{
  "rope_base": 10000.0,
  "tie_embeddings": false,
  "parallel_block": true,
  "init_std_o": 0.0,
  "optimizer": "soap_variant",
  "beta2": 0.99,
  "schedule": "wsd",
  "decay_fraction": 0.844
}
Each number is 50 + 10 x the weight over its row's rms, rounded and kept within 0 to 99. Layers, rows and columns count from 0. The size before them is the row's rms in percent of the matrix's.

# layer 3 MLP up, 512x128, rms 0.27, rows 0-25, columns 0-127
106:42 64 43 60 57 28 63 60 38 50 39 63 55 57 63 57 49 58 49 47 45 49 58 48 60 67 51 43 33 42 44 55 50 55 49 46 43 37 46 59 51 56 63 13 55 28 47 52 67 58 63 43 55 44 38 47 35 46 46 47 56 55 55 66 37 33 48 48 49 51 44 50 41 48 42 48 54 66 41 49 44 51 51 74 65 46 57 41 57 65 55 50 49 63 42 50 67 42 61 53 45 52 49 50 78 36 42 52 53 47 64 44 63 39 67 42 46 38 35 60 45 38 32 57 47 59 50 50
094:34 61 53 44 62 52 32 53 68 53 56 70 40 65 49 33 25 48 59 47 42 42 23 61 58 49 48 39 52 42 55 47 51 59 54 51 53 45 68 60 57 55 23 40 45 51 55 40 50 50 49 44 61 47 45 64 47 55 55 55 53 49 45 47 50 72 53 33 42 38 43 55 49 33 36 47 46 48 50 63 43 54 64 47 28 38 62 37 48 46 61 47 47 61 49 41 45 47 48 65 47 35 45 52 49 31 42 45 67 57 65 51 60 76 43 45 46 58 44 54 40 62 41 52 52 53 48 63
099:63 42 50 65 42 42 57 57 57 49 60 44 45 59 43 75 61 40 37 60 44 51 41 61 50 44 50 56 80 62 45 41 74 60 44 48 46 54 39 59 44 50 58 46 55 44 54 54 58 51 51 56 58 55 48 63 26 26 47 57 58 43 44 41 53 50 67 55 50 60 35 53 44 45 52 73 51 33 59 49 52 51 31 50 42 42 49 56 55 53 47 49 44 53 35 54 51 39 47 56 57 57 45 36 45 48 46 74 68 46 48 51 73 46 43 44 49 36 47 36 52 51 52 51 35 29 26 57
101:70 53 37 55 65 56 49 45 61 44 49 45 52 77 50 41 56 49 36 57 32 55 46 43 52 40 48 62 53 47 33 38 49 56 47 61 37 40 55 47 63 66 68 53 69 44 43 54 49 44 48 54 48 46 63 40 59 52 45 56 49 44 34 48 42 62 62 66 71 43 54 57 60 49 59 52 32 34 55 30 51 51 50 53 65 47 67 58 52 56 64 56 63 49 32 66 23 49 48 47 61 62 64 39 43 49 48 49 42 57 52 31 56 42 59 46 61 48 49 43 49 57 51 64 36 45 32 48
097:52 56 46 56 60 57 41 51 55 61 54 57 51 42 40 74 54 58 50 57 40 45 53 55 47 31 46 48 58 56 56 26 37 44 46 53 39 57 35 42 57 51 62 59 43 29 63 69 64 52 41 73 42 66 38 55 41 45 38 49 36 66 40 57 48 54 48 52 39 63 30 46 50 54 43 59 47 46 49 26 61 65 43 49 58 54 62 51 36 56 49 65 63 39 47 57 33 51 56 54 41 50 47 40 53 55 60 62 58 59 70 41 41 51 47 43 51 61 40 36 36 47 43 60 35 50 45 73
100:50 44 48 40 64 59 59 53 46 74 52 35 49 36 32 57 53 52 65 51 54 55 33 36 63 46 60 50 50 59 37 49 48 54 79 35 24 59 46 52 40 53 52 69 58 45 50 56 63 49 63 49 33 60 61 37 46 33 73 51 54 48 52 62 53 46 59 53 41 59 53 53 54 59 54 44 55 62 55 58 50 56 47 51 59 50 43 45 62 28 49 49 33 57 49 52 44 74 54 56 50 52 46 36 55 57 34 44 50 41 55 47 34 61 51 47 40 42 63 49 71 31 63 48 40 39 49 53
104:59 44 43 35 53 51 66 42 49 46 50 35 60 25 60 46 63 58 24 50 37 68 55 56 64 53 53 40 45 51 61 49 58 46 49 45 37 55 37 63 55 45 53 49 56 55 49 32 50 53 76 39 65 62 57 58 45 51 47 58 59 46 55 60 68 43 51 56 35 62 50 70 46 47 41 54 57 29 44 51 45 52 50 74 46 43 52 59 65 31 45 50 58 44 53 50 48 32 41 48 52 67 52 66 50 55 62 48 77 44 61 43 40 54 47 51 60 53 46 45 41 44 46 35 52 58 34 50
089:53 41 34 35 59 30 47 58 54 53 56 45 47 61 57 57 51 65 41 40 32 69 49 61 56 51 57 50 46 74 60 43 39 46 17 41 51 49 49 63 56 49 48 49 74 55 58 60 55 61 33 57 59 37 43 42 53 57 39 57 46 36 60 66 46 33 48 53 56 41 33 50 55 56 55 53 53 43 21 59 48 64 41 59 37 57 56 58 61 57 43 29 55 64 50 41 48 45 45 40 42 43 55 60 44 40 47 55 64 46 54 51 44 56 49 54 42 62 64 57 52 59 45 47 61 44 52 32
101:43 53 44 26 67 71 60 57 30 46 45 49 57 54 35 44 54 66 57 44 41 37 36 57 46 55 38 40 54 55 36 30 59 56 59 51 43 42 38 58 46 65 38 30 39 45 63 48 51 54 58 56 48 38 46 50 53 60 49 30 28 50 68 58 62 68 43 65 43 44 54 49 64 47 55 53 56 51 65 63 57 47 50 50 34 52 50 53 42 51 55 41 58 54 58 38 65 41 60 72 49 52 29 42 37 43 57 47 55 63 51 62 64 47 41 58 36 51 59 59 58 52 44 37 58 45 62 48
101:31 61 44 63 61 42 47 53 49 52 28 35 42 53 63 44 54 65 70 56 53 58 46 52 46 36 38 31 49 48 52 47 55 48 58 49 44 41 32 44 48 47 61 54 71 49 45 46 49 50 58 49 38 59 51 58 62 52 41 55 49 62 47 64 61 48 33 58 46 55 46 53 80 45 53 41 53 74 35 46 44 41 19 44 45 47 49 54 56 50 42 59 45 41 58 51 62 60 44 75 43 45 54 40 45 50 50 40 51 64 52 51 65 36 54 29 41 39 70 58 43 43 43 38 55 43 50 55
107:53 77 44 68 51 55 73 64 46 55 52 48 57 32 55 63 54 50 41 47 39 45 43 60 59 53 49 43 56 44 40 50 59 42 66 32 32 50 46 52 36 55 36 50 55 42 46 44 37 45 59 65 66 72 63 65 40 52 56 46 46 34 66 30 55 39 43 53 51 43 47 38 61 61 51 47 57 47 49 45 32 67 64 62 41 42 48 54 39 41 42 57 28 50 55 59 49 50 49 43 58 54 43 44 51 52 50 50 48 59 60 58 40 63 44 52 51 72 38 55 55 39 59 64 47 55 54 27
100:47 42 49 41 50 53 55 55 64 62 36 39 34 48 43 62 42 54 70 46 45 67 55 58 48 52 45 47 49 46 40 30 53 45 57 54 45 53 46 55 61 49 45 39 48 62 49 56 49 26 59 52 46 51 47 56 51 60 28 44 62 40 52 53 62 41 57 66 46 50 44 36 66 35 65 47 47 44 36 49 59 57 39 38 56 48 65 51 40 45 48 55 38 41 61 71 39 41 59 66 48 49 61 38 58 56 59 51 51 60 44 49 45 61 50 46 30 68 51 60 66 19 69 42 32 49 34 58
107:47 34 43 53 41 46 42 54 54 49 52 42 60 36 65 63 48 32 45 48 65 48 63 46 28 47 59 71 57 46 46 35 66 68 52 42 59 47 33 60 64 46 43 52 53 44 47 56 56 35 48 40 42 54 59 64 61 59 51 76 52 42 50 60 54 47 56 44 55 53 45 60 55 48 63 44 48 49 35 51 40 35 51 47 40 34 54 47 34 45 41 52 44 48 50 31 48 52 74 46 47 52 57 34 60 49 38 49 45 64 51 31 72 47 55 65 42 68 55 42 35 37 45 60 66 40 57 62
098:50 44 51 33 56 39 45 52 37 51 54 19 52 33 49 47 58 56 69 47 62 47 54 56 63 47 32 65 37 41 50 46 44 45 55 22 62 44 56 41 35 63 49 54 56 42 35 51 64 37 67 43 38 66 58 38 62 56 50 57 50 52 56 60 49 69 34 71 59 57 67 65 41 56 57 48 63 51 45 56 58 52 30 39 51 52 54 34 44 34 64 46 45 55 48 47 54 62 49 41 62 50 44 48 33 43 49 65 52 59 49 43 47 49 60 29 52 45 47 45 59 43 54 52 49 38 47 41
115:58 38 43 58 46 59 57 52 25 57 50 58 53 63 42 64 45 45 58 45 40 49 49 30 50 35 72 34 50 47 54 49 60 45 48 48 56 65 36 56 47 35 46 49 54 47 49 50 40 46 33 57 44 68 56 59 46 38 58 47 35 46 58 64 55 39 56 17 56 52 46 35 63 51 71 50 41 45 50 45 37 59 44 28 51 40 46 64 51 45 49 58 25 55 29 28 43 56 73 47 58 43 54 48 54 56 40 47 40 51 55 48 52 42 61 34 57 66 49 47 59 52 45 49 59 46 44 48
100:83 37 36 43 52 46 45 61 59 66 51 45 49 51 50 60 50 58 39 54 46 66 31 57 57 44 48 34 26 46 52 70 51 59 61 57 44 35 41 53 48 46 68 54 44 31 50 56 61 40 55 58 29 64 47 55 32 50 51 44 46 48 44 59 35 57 50 49 52 48 42 66 43 49 36 46 51 35 48 45 51 43 30 47 64 68 38 59 53 43 51 37 46 55 50 38 36 46 44 68 46 54 58 47 26 37 46 40 60 46 55 49 58 50 26 55 61 45 59 53 51 46 41 47 50 53 40 46
102:43 47 50 51 43 52 49 68 49 51 66 63 45 38 45 55 43 54 49 52 48 46 53 52 41 64 54 53 58 48 52 60 52 44 38 51 39 56 45 55 24 52 50 39 64 48 60 53 51 55 49 56 40 74 61 35 74 39 46 37 51 47 34 40 60 62 59 46 45 56 56 33 53 48 41 42 72 54 60 55 25 54 41 59 59 54 65 61 60 51 48 59 39 45 40 46 55 55 41 55 41 56 62 46 51 69 39 42 33 51 49 68 47 67 40 51 37 79 48 67 38 40 56 49 34 50 64 45
107:59 58 49 30 41 66 45 41 53 56 32 30 48 69 42 62 35 44 52 34 56 47 30 58 52 45 61 34 45 52 62 46 59 51 30 49 67 40 53 41 71 51 58 46 47 30 62 54 55 53 55 55 53 43 55 37 42 49 63 59 48 50 50 56 54 51 44 48 49 65 36 53 48 51 51 50 52 51 50 45 68 57 43 34 39 56 47 38 48 47 42 63 43 39 41 63 34 35 53 50 48 59 52 54 45 26 44 54 68 68 42 41 55 41 47 38 74 52 38 52 40 55 32 63 37 51 57 56
083:44 53 64 51 41 35 36 55 33 41 40 59 47 47 47 53 48 59 64 46 49 59 51 58 69 50 32 43 46 47 51 56 48 48 45 64 43 52 55 62 36 40 52 60 52 48 42 68 63 28 63 37 68 37 38 54 66 53 46 45 21 50 43 50 41 47 51 42 57 49 52 54 50 42 56 62 26 42 51 43 40 59 59 45 52 60 32 60 79 61 60 45 36 60 53 55 50 69 41 50 59 51 47 46 28 45 59 57 44 57 49 51 47 61 47 36 45 41 59 47 56 50 57 36 63 51 36 68
093:64 31 57 71 63 59 54 58 55 53 51 41 66 48 48 32 53 51 27 42 45 64 33 55 59 46 44 45 66 45 63 45 55 40 60 32 57 58 49 38 53 53 50 25 43 50 51 54 39 49 41 52 64 47 50 43 33 41 47 29 45 63 44 56 56 42 57 42 51 41 55 53 46 42 43 41 58 54 64 67 61 40 37 56 44 64 36 38 61 41 60 50 42 48 55 50 55 66 38 54 57 56 25 68 59 42 59 50 45 38 46 65 55 66 63 55 48 36 58 49 47 52 41 53 44 49 60 35
094:45 41 32 54 60 65 43 48 64 47 57 54 38 54 42 65 56 53 68 39 54 52 53 38 46 41 52 61 56 47 58 62 63 61 48 41 87 41 37 46 47 37 57 35 51 54 44 59 39 62 50 55 44 44 33 55 55 50 53 46 42 51 47 41 49 36 56 42 69 51 39 49 46 39 54 54 48 40 61 45 64 56 53 54 49 43 57 61 41 52 55 49 28 46 60 28 63 29 60 64 55 54 40 46 37 47 48 38 51 66 57 55 68 32 47 61 53 37 48 49 69 36 51 34 46 55 43 61
096:56 45 36 47 44 57 36 61 60 45 51 72 61 53 56 31 60 49 52 43 59 54 71 51 65 39 34 43 36 28 40 44 60 47 57 55 40 47 51 44 61 62 52 48 38 29 56 58 61 47 57 53 50 40 55 58 53 68 57 64 66 55 50 54 54 40 62 53 37 36 59 50 43 43 33 61 55 36 60 45 58 33 54 42 48 44 60 31 51 59 51 55 39 40 63 39 47 44 43 53 32 65 54 59 23 66 50 48 55 53 55 43 44 58 46 49 42 46 68 51 52 57 52 27 49 57 34 48
097:51 49 32 64 43 54 46 65 51 31 40 47 32 50 54 58 63 76 59 48 50 32 68 48 49 39 47 44 39 62 38 45 52 57 59 50 36 53 31 49 62 39 54 50 42 60 51 57 50 65 56 47 43 57 53 65 74 41 69 50 59 65 37 54 52 47 55 40 59 51 52 53 68 42 39 40 47 53 36 33 45 55 51 49 65 56 59 61 47 54 53 38 59 53 53 53 55 65 49 45 31 51 55 39 37 41 53 39 63 44 64 45 35 44 40 53 49 39 35 31 32 39 38 46 61 55 54 45
108:37 42 59 49 48 56 56 47 52 42 31 54 57 46 62 44 56 50 35 47 48 51 49 54 44 46 65 44 55 39 42 54 65 36 53 58 61 58 43 50 47 50 42 75 47 60 43 53 69 54 51 59 40 35 59 57 62 73 36 71 28 43 65 52 54 42 56 45 47 40 50 62 52 60 67 29 58 52 53 43 26 45 51 52 61 59 41 51 41 53 67 67 58 45 62 59 36 50 46 31 58 29 45 57 39 40 64 65 48 47 47 45 49 31 53 59 54 39 54 39 57 47 60 56 40 48 65 44
104:29 46 56 54 52 35 53 70 38 56 44 60 50 47 62 54 59 51 65 59 41 31 47 40 51 54 57 57 39 47 35 62 60 53 38 45 39 37 49 56 53 57 49 57 43 47 48 27 49 67 56 46 44 72 63 59 50 63 52 23 65 44 58 65 52 58 43 71 44 49 51 43 60 55 70 49 44 69 47 58 45 51 45 49 59 56 59 27 54 41 49 59 53 62 59 42 50 46 48 45 43 36 42 65 61 47 24 43 70 50 44 41 63 34 48 43 54 47 45 44 44 58 52 53 38 46 57 44
096:57 35 45 49 59 49 51 46 51 37 44 50 50 47 41 50 63 55 44 60 56 80 49 62 64 54 38 39 46 39 58 53 52 48 53 61 42 65 52 27 42 33 64 44 45 59 73 66 37 43 62 39 55 52 60 48 56 46 46 47 51 66 35 47 53 65 34 70 53 46 55 31 46 42 56 53 49 38 38 57 49 62 58 45 49 60 52 65 30 76 40 69 65 47 44 39 52 68 61 47 40 50 57 53 44 34 56 58 46 43 58 55 44 40 49 57 58 40 37 48 40 51 52 46 52 59 43 64